{"n_layer": 9, "d_model": 256, "n_head": 2, "n_kv_head": 2, "head_dim": 64, "d_mlp": 704, "vocab_size": 8192, "activation": "swiglu", "norm": "layernorm", "norm_place": "pre", "norm_eps": 1e-05, "positions": "rope", "rope_base": 10000.0, "rope_fraction": 1.0, "qk_norm": false, "attn_scale": 0.125, "bias": "none", "tie_embeddings": false, "parallel_block": false, "init": "normal", "init_std_qkv": 0.0256, "init_std_o": 0.00602, "init_std_up": 0.0256, "init_std_down": 0.00602, "init_out_by_depth": true, "optimizer": "muon", "lr": 0.00566, "lr_mult_down": 3.0, "beta1": 0.95, "lr_head": 0.00471, "grad_clip": 1.0, "warmup_steps": 200, "schedule": "wsd", "decay_fraction": 0.914, "decay_shape": "linear", "final_lr_fraction": 0.05, "batch_tokens": 65536, "seq_len": 1024, "doc_mask": true, "train_tokens": 606600000, "steps": 9256, "dataset": "wikipedia_en"}
Each number is 128 + 24 x the weight over its row's rms, rounded and kept within 0 to 255. Layers, rows and columns count from 0. Numbers have three digits each. The size before them is the row's rms in percent of the matrix's.

# up: layer 3 MLP up, 704x256, rms 0.0599, rows 417-420, columns 0-255
# down: layer 3 MLP down (transposed), 704x256, rms 0.0989, rows 417-420, columns 0-255
# gate: layer 3 MLP gate, 704x256, rms 0.0622, rows 418-420, columns 0-255
up417 097:155082110166121134174118129108134137120142133116108125114110111142170161160161113108117145093125132110129157088086142149100153091109139118107140098140158132135133159121091116106149082095142128145115140113118144120150100163158141171155110180139127137116158141131100172143129127132146104117118128083182123113108085114114147090079139097089077100134159116080113157144151106082137171121068120126111130103109140118172136132138144111144136171120137162099118149150161126144121138143092131171150123175137142069105145113122113124162122104121106087152147148132133155114140105128104159125144115102062151124177098117154094154127140121137088154096117141124131098107108135133184102123161132106165118155119136146139125093105124167092147149136132126125132135146128158146133139129122091
down417 097:168130101131114161145118147107098123118110142140150145146113090120097115136098133148115112125138129115130146120112174152159153132096141175134141126138134134152162142125105159075113160125109093127162142113116144141123189118095145161128094135126153122122085121137121166106155081127108148127131121111122104159143087138151163113060111119114194156134117120100106134132138143126087137145126116133105126129121124107134150158078123155135109147109123131116169120142102115110163198089070150147154067162142111123180087109098139161121097112139138156127138113138129129153107126142104110166087120096132153139080122139128130083121123142129109104061121169141110144135125124133079127131129081110181109141132163136145097123137094135116148126154152142130178132123109106154135152156112162
gate418 097:120139126120144152140080159118116102169131129146126142140093151125116126158151142095083073095102104193130100126135093104153126113100108122139126163132118120148087148120134099167112126138152124107160136158106160113130097151149126136135114100132107157165103120120150168082153140151131133141116108128131140099115139157139093148110155131166130114165132144126092150122122102130094105083088103149142117099147152146165179114122101133137099139121094151124107137156187122110150162138137147176173142118114078125145138123175108140149109142109139144162111136150148107092125151129085119100104136104150153134177094137125115131132150104131081091135131159122108152099144137091153116130124112133104160151093100189125146101099114116115114160099095162082096130119137156130087165118132087
up418 093:139135158087107140174125105142102122113174118092129133142109116142149100109169096128122109129131127107130116136141151129138121092129110135156099147152112106071078164137106117119144148138132108125097132111109137150126095124155116117103102160142129133125127164166173116155154106120111136078112142130149065159136140179113152140143109102103088121129146089117114164109153115178101128141110104135080120092117105117115161133145152129139160145094149156116110167087100153160153080138109133111125175146145124149105154125174102137148116052113136128134189120119124160133123096131074153105142112113153120144123074118156084120105144122120108124138109119134130151134129162119105163111120166129149112092145121115170173101136130117122141099123147161155151153182137134101139174147123123
down418 094:166145151133094123108142084158146099117119121128127140140114158160148136112110161165133128054132155128144148152149134153113189092151126140149137169129125101108102100106126145111170127137089128112127131143121130109144135138163140132136115128128120137125141149143111141139126096114160097153168098110108098108138107132151152106142083142121112098101109156088102098061170114147068124123178120126130110108133123094104136154167134132151140151099151124125118110165097130090131177130124102165132133140108155145062149125130076137088136103100115115174115126112164096124113141113141101091162081135119153145157104127090163163102111126141128148128147114124100131146146100178111091129126119127136159169186096137135136109131119130143135108137124152174153125129169098100086105128148114
gate419 107:110137110109168103130149138132101125133141130116145103119105136106125168101115056156094123129103107105113128120119136167148133140150106143143146103156119085116120130133115139144148123156127086155117133165083159115151155171130154121071150126142113152133158105108106140107148110112133078144107109109141174116167134128136121151129144144117152088134122099115124182116150147132102089069102095100153115111114104142151145151135136129154098119117133146125099143147151146111142164150143145104136178057092128124070145103138103153141114108152153150092158134122099141121135133125136141124163123157113121144110140108146095125157161120130107102113103191113110118064168114102091105151118124130145150127161161195180144145135137117134157143126128156129171128125105147094144179109157123
up419 102:120144122132152116145100158116110191103137127148115168102109128118095099118137120162162135124126144128137081128115118160095168139112105122132160116124149150125151150133096115146181139090117131101122102160168090119132099153089131118144143142098154156132138142111140116074106124144101107091138119127105127115106130111128136093078126133127154122130132137125104134167148148130145134093123174079078093175132132108113110146095094118134096133139145142108147121097166132117107122169166135122142141096142139148135138099153132128139153139150090134138157148113119094151175129141143127123131095121117116112158076087088153090127156131137169127068143111146157097100111131114134098146110160166131098138130155105129111196102151139130147156095076153125078169116144118131191142122118170
down419 093:066135164112166136106154155146123111121098140103080069159119125103164126132120086112148162104133132098118151100135111128120118114138126143107172122154115124112117124129109108099119139119156121119133131120103129172115120116141086140110115091143191124136134071107165155158137115169120174112150142116109135120110147076132122135133136139098108138160110170139127122136122148114119114161163132117167106091158092168144182103128086146120136167123117186104188131155120123116154113089129145118099096098124143158106120166085152114091130098146132124105088145142127140100130093129133112106123142105172108132112137190148118108122113156160146128147114155130096175133158192143146140143168134123119108116155102102146100099112130125112137119132145117103130151100097107123155148097155103
gate420 110:112150130118146112142147125116153149129096117114165128126108153158113149092180106130102118114133140140097146116155066129120108126092156140151134133091151142139124087129134132066154101107133116154126131116130088137112105168108139150155143098142144088147183111128088131137156122192175113127097131106104152132116081123141150157143104129114120118131134150137095141122132174082118121123109120168140127153109115139131135089121124137087110133184133146139132129140139103158124158139108142145125114139099139147164129126119110105071174143156096100099115156171082100094114166198128142096159135158116136147138167074169126141126150120105116131134098053149141142116115126150092137137108100093138139118128133135138147101161159143117081145167149162106144130115160106125109092129130124
up420 097:148094115114136151125137134117118111144119091104129111113138162112149180137135107108123151136120159096129127184131128173110142091183104137107112093147157133158122129172150115134133117145131162088099124166114117070145118131146169098091109110140157138128129103126088097128124134084073146153108142125115115115098105121157115137144083152125104122170167139141116081129154152134131151148127116120136147118117140149150124079138135085114160147114094066109129132129148148130139081133116165117142136126136101149130172095143127134124133063175148112164122141136148122129122108090107083143142123136139163146101156108120141155169106119102137134147147106136097165112128150081130123155157121145160100161132110160100136105079155164143160119094142116110146140096120100133156150058130097
down420 100:115130085143104134173094096122179160120123043121118106135127100108140159116114122125143160110109151103111097115118162117131118117170117148142146169070111186157124136130189142160145148122116156157144139113092135129147123145086155159157091157114162135119119128120142140115168132152128149162129142149141133086101097137131149130131115142142122126145156073131142115131169098126142159121110096113122117107130087137089124126104103121108092121142148109156123121136164113116113123135135148116136131114109139144099090102117150136178120149134135125159069106138138132099127106111154144073156107135161134116153083183140126143107118141113134059207136151114135149128153086110111144108093106153133140173144131128121097122122121128154150133090157092152108121151099125129111112119156130